{
  "num_hidden_layers": 16,
  "hidden_size": 384,
  "num_attention_heads": 6,
  "num_key_value_heads": 6,
  "head_dim": 64,
  "intermediate_size": 1536,
  "vocab_size": 32768,
  "hidden_act": "gelu",
  "norm": "layernorm",
  "norm_place": "pre",
  "norm_eps": 1e-05,
  "positions": "rope",
  "rope_theta": 11000.0,
  "rope_fraction": 0.25,
  "qk_norm": false,
  "attn_scale": 0.125,
  "bias": "all",
  "tie_word_embeddings": false,
  "parallel_block": false,
  "init": "normal",
  "init_std_qkv": 0.0272,
  "init_std_o": 0.0,
  "init_std_up": 0.0272,
  "init_std_down": 0.0,
  "optimizer": "soap_variant",
  "learning_rate": 0.00301,
  "beta1": 0.95,
  "beta2": 0.95,
  "weight_decay": 0.26,
  "lr_head": 0.00351,
  "warmup_steps": 200,
  "schedule": "cos",
  "final_lr_fraction": 0.03,
  "batch_tokens": [131072, 262144, 393216],
  "max_seq_len": 1024,
  "doc_mask": true,
  "train_tokens": 578300000,
  "max_steps": 2386,
  "dataset": "wikipedia_en"
}
Each number is 128 + 24 x the weight over its row's rms, rounded and kept within 0 to 255. Layers, rows and columns count from 0. Numbers have three digits each. The size before them is the row's rms in percent of the matrix's.

# layer 4 MLP down, 384x1536, rms 0.0803, rows 320-370, columns 384-511
100:153149093128138137129139090168154121150144131143117148143121087138138121091100122112148117090132152135177051143097090115121095104111121116133141119134139131155127127159159099090130120110108149127140141157161140100087165107124109116106090143166110140119142142136114137124174121120177168163130127122116104129127102083159116129104157130168117120104117144121165130150126136130128140119097
095:145138162115137112154123178134132128133142114113115163075117166076155157110131139127112139135080112152139126096104118195108070135084137127119108146137141100136111075121179114145123091145067110121134125114154148138156130129124120130135125145102097126140107123150114114206121122124118111090177109094116110113074178121107100160133149116128131113151130113132115159123132142130105166198131
099:122089120113134094097032086144087171152138132112138149149148094138143181084108156122117114116125127138146100138139156146129123149163128134105119136077100130146127124134128160128110139140127137122134137133104130125123118121113130057130099126160174149167137140137137122130146138109065139120134086114208150135090124121107080171088118177127131148175119116138135104149093112141163103136146
094:139136122116148164133043156103138108112121133120139112124123154087118079126176121155097145100119095139121076123134171121113132154146099111082117148130118125113125133078121139112160143096142118141096104126138115101137136081127101104139142075117101095149151131168128172121123141144130146111144153118127113120104128149095147142086094201095174145152142114131138140099113144131115087167122
093:147091115117121132105137132136121140133123103146105121156164147125150120130133112129111145177162114151136150142101113142151080129097159084102153170143121126105144100122138160133081120145134133105082104141099094138127180143128107157098142146113128109119102126135105135113094168138154133126134100109145120144087113144124121140081104153119073141096138149119143111137103104124137115093144
104:109170170123126160130156164151110119104116118113136169152134081112134136123142124105133114110162122132135159133153134138130113142108142134146141079118137137126118138116165160157155110130105151126145077122144145155115115139144157174168182116113113130156169095132102115114143141143124121117115131131111100178123135097151164110104123139106091114169086127127178146074114144129140131042173
102:087145083128139128134178145126083125077115141128135162162144159136139150136126125157115133110140145116171115095152105099104133114133093103155113096134150111100151117156135160186102117120145134154103133151132125140152133119117125110111145111134087163143111161092143138134126110109140149106100101172099164143103141144133116109156074115110132111135125160195126123114131146155134163091135
108:107107169154143156155192102114131157120166162124135139124171147116109174085137115121143122113094145134101128148132102175114138105156145168115146124117105161078137114106178146133120117120109123138135122157148152169152129158148121111144058137148131118149136130133168171142102091137116118101175160111099182114139137159139147139133099125118148114084112145119145109147121113155116041071128
100:126108121133164162156190107127196150108144090149140133132131090147109137129156117132149135115122136125146171130117103105119114113127149123120089124123108176145119150092131133154134083124168126134116056095099110078139150172144127135142150141162181097124166136120181154112110143160110104102111130141126155175085155104105155132111108136125106126157134133177136156096105144127114128152144
091:160122129074150133127108154116136141137116147122105090107092163109114128120152113115099114087146100130146099112145117090127091115112114112124134123154138140151123117137109107103129123123100126077121095096105141089132090170102125146138120108161129131111165113154114105097119113154119145109139103130165107156160148118138131117133104128109122127099136158157102144132127132133140146137112
095:118160103093132140183107094110124107127100126118121096107131130137159128112183160099163130133136141110090157148148119111104104148084109122133144093114138108115163084096121105090162093108080149152116136117123093102155133116114100088113095141104130121147084141131130163123134123134154089120097139143131137154143152093114106119122126136143155091115139095133110095145104140123131119140130
104:121106083106075147124156103123081112139126151139138119140116099125130132180092159153144124125159168141126122158106134139107121121140123144100141142102144139095121137116149127091117176155165100138137129136065166111144120129148127105126139135113127141127104120095100159130110140138155155166117134158105091079179131088131154140125132105130167148177145114120162133083117133136109137126144
097:114169109141152178131080124146141119162145137155097142119132160108129130143160144149109144121121114164165077124072133119154146147114126168143096156124099106119146108138123061100120153126165140157162115135137109111132116096155121086121119131100109136113111129164091133107113135185160141135182152121169140124093076116140137139166079175120140112122104164117142145124100125165107094169113
102:122175153081184133130151168143124135120164139115166120146126086175136087153120131165119156139125092130109083134098130106146099109100140160122113144117117103125108152157117146146186129122095145097155118130161147156150150115130098129094156121102142095161157069118112120131092189096114175168149154112112108134141154119147138126147136144168112121182143126115161124113161162143090127130134
099:132133112067126164140076051158187141144124081137123148181123122142146095123083109125131146177123143112118129163173121125104119148152133161101101111143095071136078160163154168098136120121087145136146098151115112137130101094136096107094122077133115145140140118107125119117094126132111134175080121137130179100178121125062117126104144107141137151147106158099143102105126061126133161132110
097:129118100098121099087110142102117149163114130111113106126138119102137143126069113161141124101129147139124138101116142124147151142116115136116122135108151126119138096125159146156101166097148132125102170078083140166112106150120159115146130166134151135145167131137107098125159133173128060126123146130139151153090113163189144123123134105146122135097132177125140135127132110134180141138144
096:117151117129109081147086096127123091125130161128146102165091100163148118143127102135140101139114089162110075182121098118179126119115114095148127090104111115128124109129129170121137145159125091127109092114152147116123078100124125077120118139091125145139124135127109071117155136111078132170137143135141146126124148106140128136099130125130139125164152116113077144127120153115072180139145
100:128160140089154140133182142176146120058115112119140125136186165150127159156156130184139055180139121163100120161155144152101158133129144075115093129093112112166132099110109146158188115122111118112173160152113156124138135104153143128145153140138131103116167072109123156108112118124130135163136152122160166158107146156139141153104139134157099106099106148118153163113154124115115112142122
105:136110140162126095133088144091171082115143140085139177095170166191119114162164112133116130106123113133114125126129113083118095132117100128091132114152105166128146109055127139087173103140140141120114127161161115139138146127104114139138142130136136136131120180146131143159118072128117091167110105125138112140113110078118120083150158140163149125116130149158108152127133148132122088115124
103:111112161128091126130163128110107146118134136119110134115090166128150095145155111100151131114141136126105132095146161155134093117095130146105119120149119145140147079130137146144113149120055099117103102111139127121140136116131161116143151159140115117156125086122171140122124117114155123105146121139121141128135185132133122134111099127160114143099140126117129157106125129183113209171101
103:145150118132125128140068130146145126113141154147135139128139138153139121155085115174122171138145121126151130117102142148104153125119118128123162108085149123164111134168141137097108132124137140116100090121146104142159146115125105103087112138083141185160118091071115141096185129134094168161150129173192063114147117124092104120111123159140172143112134106080103116143143101142137125102117
095:144156139120117155129109192129144111122106092122121140124123135117141143142106141113141147106133158162087160104139094108102132153127132114102163118133142088132126133113106127156124121143102146141101108117131127193130155101139202127129139095139113110123135145156103090110164121103098064157107129144115098133092125142099161114138141126121145117169121139130131181097133047129116108128138
104:167177108120160114126071143119139141132110148132099125138136141111156138137164160120145133107137113156127127145134184110181132133077131170103112163150181136148104122115180102114145120149184116104091124157129130092157150141141160091124104128145096120138136135157131087153143129137150110059127140140154129123099103112130153159139133141142119096119182080139138124128076095173101133111113
094:128125119095110113087164121146142140122125102128126121147121128136142144174119123122114141108111167178123140140131136164077144131161110092109128165119163122132127143100148131143128138171096152134111095118099111118117146153108140134146092090159089098169116153107107116113157101121126117152128144132152173123140149135091138155190130135053122093092137102132128101098162136107129101088093
097:123116123142144109074108109136071115110134120121114166136101105132114137129111124127079117142139115139141131122127122184147147119154125130077123126135169093161150115089106116107122181159123088100096139110126078132105138188118114123092127106135107130140138126112109147094109080127094137129157129110105151152120152116176112122147102133130131104149132152133105136102089157141113115096104
100:107137131122120149077134132147138111116108140153078128174135157100083149162094163139176123099112146132131132162074146123161165166128139134112130097123105085113118119120111140153113143120121079146137091167113172104142092099151126144124092140144169099116142113120135140089185109110137122105119168125144094130187132117160163110137156106116172121098166136123108133120127127120107163142129
102:115110110088117159133103163114143111136111089118131104120166112124101133129067132157110149111096118093168110124119126133110095134117104150139136091134138145115106125165109051085096124097081104103103114111122145068120140129112124128103099146099085176148084134178138130128144109125146091105143146115099107102063140171105091127148105132122140093101117121128136107146148131131150125083135
099:120111162093152098112095142111178124151116114149147113106102146102185104148133136123155121135135125116073129134108092081125150121102128123083147089164168136111175100106132135093156151140129110112123139143140077105074122128134156159105195133131137126141129145121119142115087120122111129102135142125146106150144150121143155121114159138128145144105108142148111078136076072105131116100090
099:097075113111134152098084122105083129100083136126110123131146134136116118141112107132116155111129157159156131144151093109111117134136122105106149113104140102159141103173083097121098075143062116113131129152147134121101155107128159122114137107175144112055158135149156146093125104129115104110150122118127100168138139136114141112178172140129137137113090155156123148124131144156128127128168
108:127084124061157177110096159124143153127126102127129131101114118108124127142077152162133122122149121105131087103140129156119122138110121129153118115129124142142117131172133148083133126166121113177127153101086140136097152115116132160105152127134204161114135092088148170117113119123185139148131096144212096186107107163104120118105137138079143182128132102163133119098136108087117153160136
101:161098097120198101126175096101171122146106092151159142112165097124153127123136123085164156140168085093102083143143084107128146138138157134092134111124095104144167113144153114129116101102125102119140148165141095145154147111136126128089134131137076146121151112109060138152122116072077111114101146139134138121150128104139129109091171145199110140116147087073141121145133106169123122087108
095:116089114117104121083133102165140138164117143120122128121147148105179131159106129132150131112127153102126095150123143165136150139148133124127138137187088102132181127146138105132107082185152082136141165146070149145155140126147141169155126072102145121175132130064179103125147139113148133133149098153158120100131145144103084121143158146072120110105160105173140151135137126151115137173107
099:131148110126135103161183125141119153178130101117115068099079163140124125115108089116157104076159100143189086148099141140079128124128135099141147163153135130139121069133117114154100147114122100132129188129112119114114128118126121093117133114144120128122138097130124165176139132113092174146116163147151096112145117175135104142122136147132129097137126149146165173129099123137127112133109
100:130122143128136123124072164127147128137156110129118157132147114128167131117126135116133119148173080128169147142149148117126151115143125143114161107107121118111134133101144163133135116165129128158150083093134111108179088085122164147144121125179065146138077159133120125130152149145149100069115117115143200149117110188138129111107119187129122111147115094133136113104122111132132142121131
096:121122161097107176049146106148132146096098126131140170118144084170123100124099124129141106147113098135138084167038126162122120151156131129109153116159172169099110141149129105102132112072103101129109138167162113104097092140127116121127141115138157084115131101091137116111119142136116123131094153102156088156150149160122127143115137081125122108121084134096077149143082135132135098147116
101:146121108138112079154226147137117143143154149133129103141141147095114153099158114144131120114146118107139133117137127146099155148143143115133124116132144134134095072127118097136128107120145065145102137169132111153105142097174153110100119150181116143093156178117120102092144154120082143069157154152121106165107119097138069129134155191115140147150131130124129131115152092102126112150143
091:124088128108067148129108074111110108143141158135112143136098102090107119102138100155129143104144087112163120094119136157113121100084118142117096108102115096146124112152106128153135094132142138152140120142122124147109130166109127096118103150092090134110158116117136138139130126190072166107158084147123136120124156124130148125175175101125110141148100113154086107130120140124165128165116
096:137151133093110136140136150153128102104122117130142114080081116092173117164180115129141121106132217167105065144144153143129134128129109107083140105135107142175130104126176117141102109131124165069131125059082118139125178124129122123120118133183165112124122101148143069151122135160163109117103126138148130132132121110143146161130135127123066126159136158108110146116115135114111121175113
106:099146114099115126133255073186117154128100133121138139155116153129187146088092115099123097118176128135134129109084138109104097128165149131153158129122127145116094171125120141136166145121121152112131108150148135139169139130125135131151109141140123127112157104108123120114127128098122103131108103161125118151136157120148127149097105130102158119121114102137142108176108092104148114131132
095:144133117105160109093120120152103140148174138124162162108154123118165137135111110149056139139136219160127148150100159175180131117148128131101141135170136142119132135111172141156122148107130145152180147125099119139118112109132115082157114137163127133151146152065129132137126133160137134145094117177128134159153115135121141130126114113086146137098107116149163108151101093130128115142098
097:145102110111179123099153144182117133129105147131127134124134098108143133148144147129119105115109125068128157147151100102093131162166141145123112157108149162139114108095139135125095120129130135180086127114126099141152141159128127132120123122049110106123120111117120122111078078089173196125152137127131085098085148102114128141114145094144126131142133099116097091124132114144141105070151
103:151130152086102174111178112126101142097125109151150121111181120137087080125093066144153110110153125061107076106202114123127157161103139163141102136168126103116089149126118095113148141171104134125115172129188177141115147087125134162110136113159136122138133135119142122100125119137172116128119148129147144145113146160158130130137112127150118131183113116100108128153128153151121157121140
101:139107130143065174118146087147137135087141096127112124156144152067142120124107133091133153140113109116136093115090147136161150129131145166159115094122136110127105129156148123127122100126154090166132137091139111131127164117114123088162156128130137111128132123165163175087098147100103124120147158105124182107124114172145139140143123104107116160187140124122084154147169148142134138142119
104:096126118161120155114147113096138150130114129109129103158140139090108181146156147129119136127154117123115132120170093161140133184123135119109137131128137110095135116151069121164149094125114137127061111121081107191130141125133150135141089145121129121142137094100112125123147102107128136091083148112114091157141143101129129125109119077132111140179130087152106090108115142118123125139134
094:160112097139124094166164117139174137089102118146149128152147135121107131149159125105164105170175098149139095111130136110080096103130101130134187143143166129111116138136126162157125144103118116130113120148100115051100134137127134146137096170137160145160124146113115106140105114105116145143126138121101138143159138111125106111137120117122147103138175138112139124123173126118080118103142
107:091119136111103170151116107115179106197116130130119115113138123132106100131109126124129153127132123098135135162143103141122116152169113131122123088094133165154081128118126149137113097100160135180108135112132154181132118156117140117129100151194181097139157103124116111146104127094122125128167118128157119083142129165071114106113127127157141124078111130135114133146126140157150126068175
099:119147135114140119089056138141075154107123108105128128109109119087130141137148138141074113093127091106155109133101136124109125117108142130175104127132147121095103109130128133117174158131137124151129130144135138146110131150106126101113134105132145123112125140109103123152123130132139153121140091108119106143144182134151088112163142122155147087181122117134102130100164132126139153122132
102:132140145074133140148148111070106101084116118145138109060118128146128155141122111107112103125128128171099160134142129186131106122182143113114128149130143140160086137137184148115146099073115135126124093102118130093158221151138117101103161105164179120107109123149121140132114113153113140110157137125134104130123093138148137118127131158135153128140148106136127146134137167143124145145125
128:066122135099157131106092135077093139093085131110148098008126081162134130135154144136117115139093131120132162140159133113133091133160124116102145131108132122158099103112131139111103102150119139102128131127121100109153105112146117128135137106135151166151095153098139116099093066132139153164147111127098114107112156125094104165161144117110121111145143085125119157131130157155099092085135
097:133134092126138136147162144094132109155102132117129161143155159143126118152178134112146136137127145098105109152120081123141145173131122168140075156127098114115161131147118107131114122104141147173118151114137092097104128145119108133077139098159127136136145156112109135088178120144113144123130134123108071152121147147072103110112135134125142152159156131117152128126163117171124136140065
099:102094119134099138154098156116125144119136114130129093150112134140132127128170126130113128158136128155142125109131146116138119102095124119098153118110127104163170132172154182110138104163151153143106126116120135106152129139133131071112123097155162132109122186136092188134146164162127121095080097143083144138103145141121151163149121152082139170160143125175139112163142110153106182118160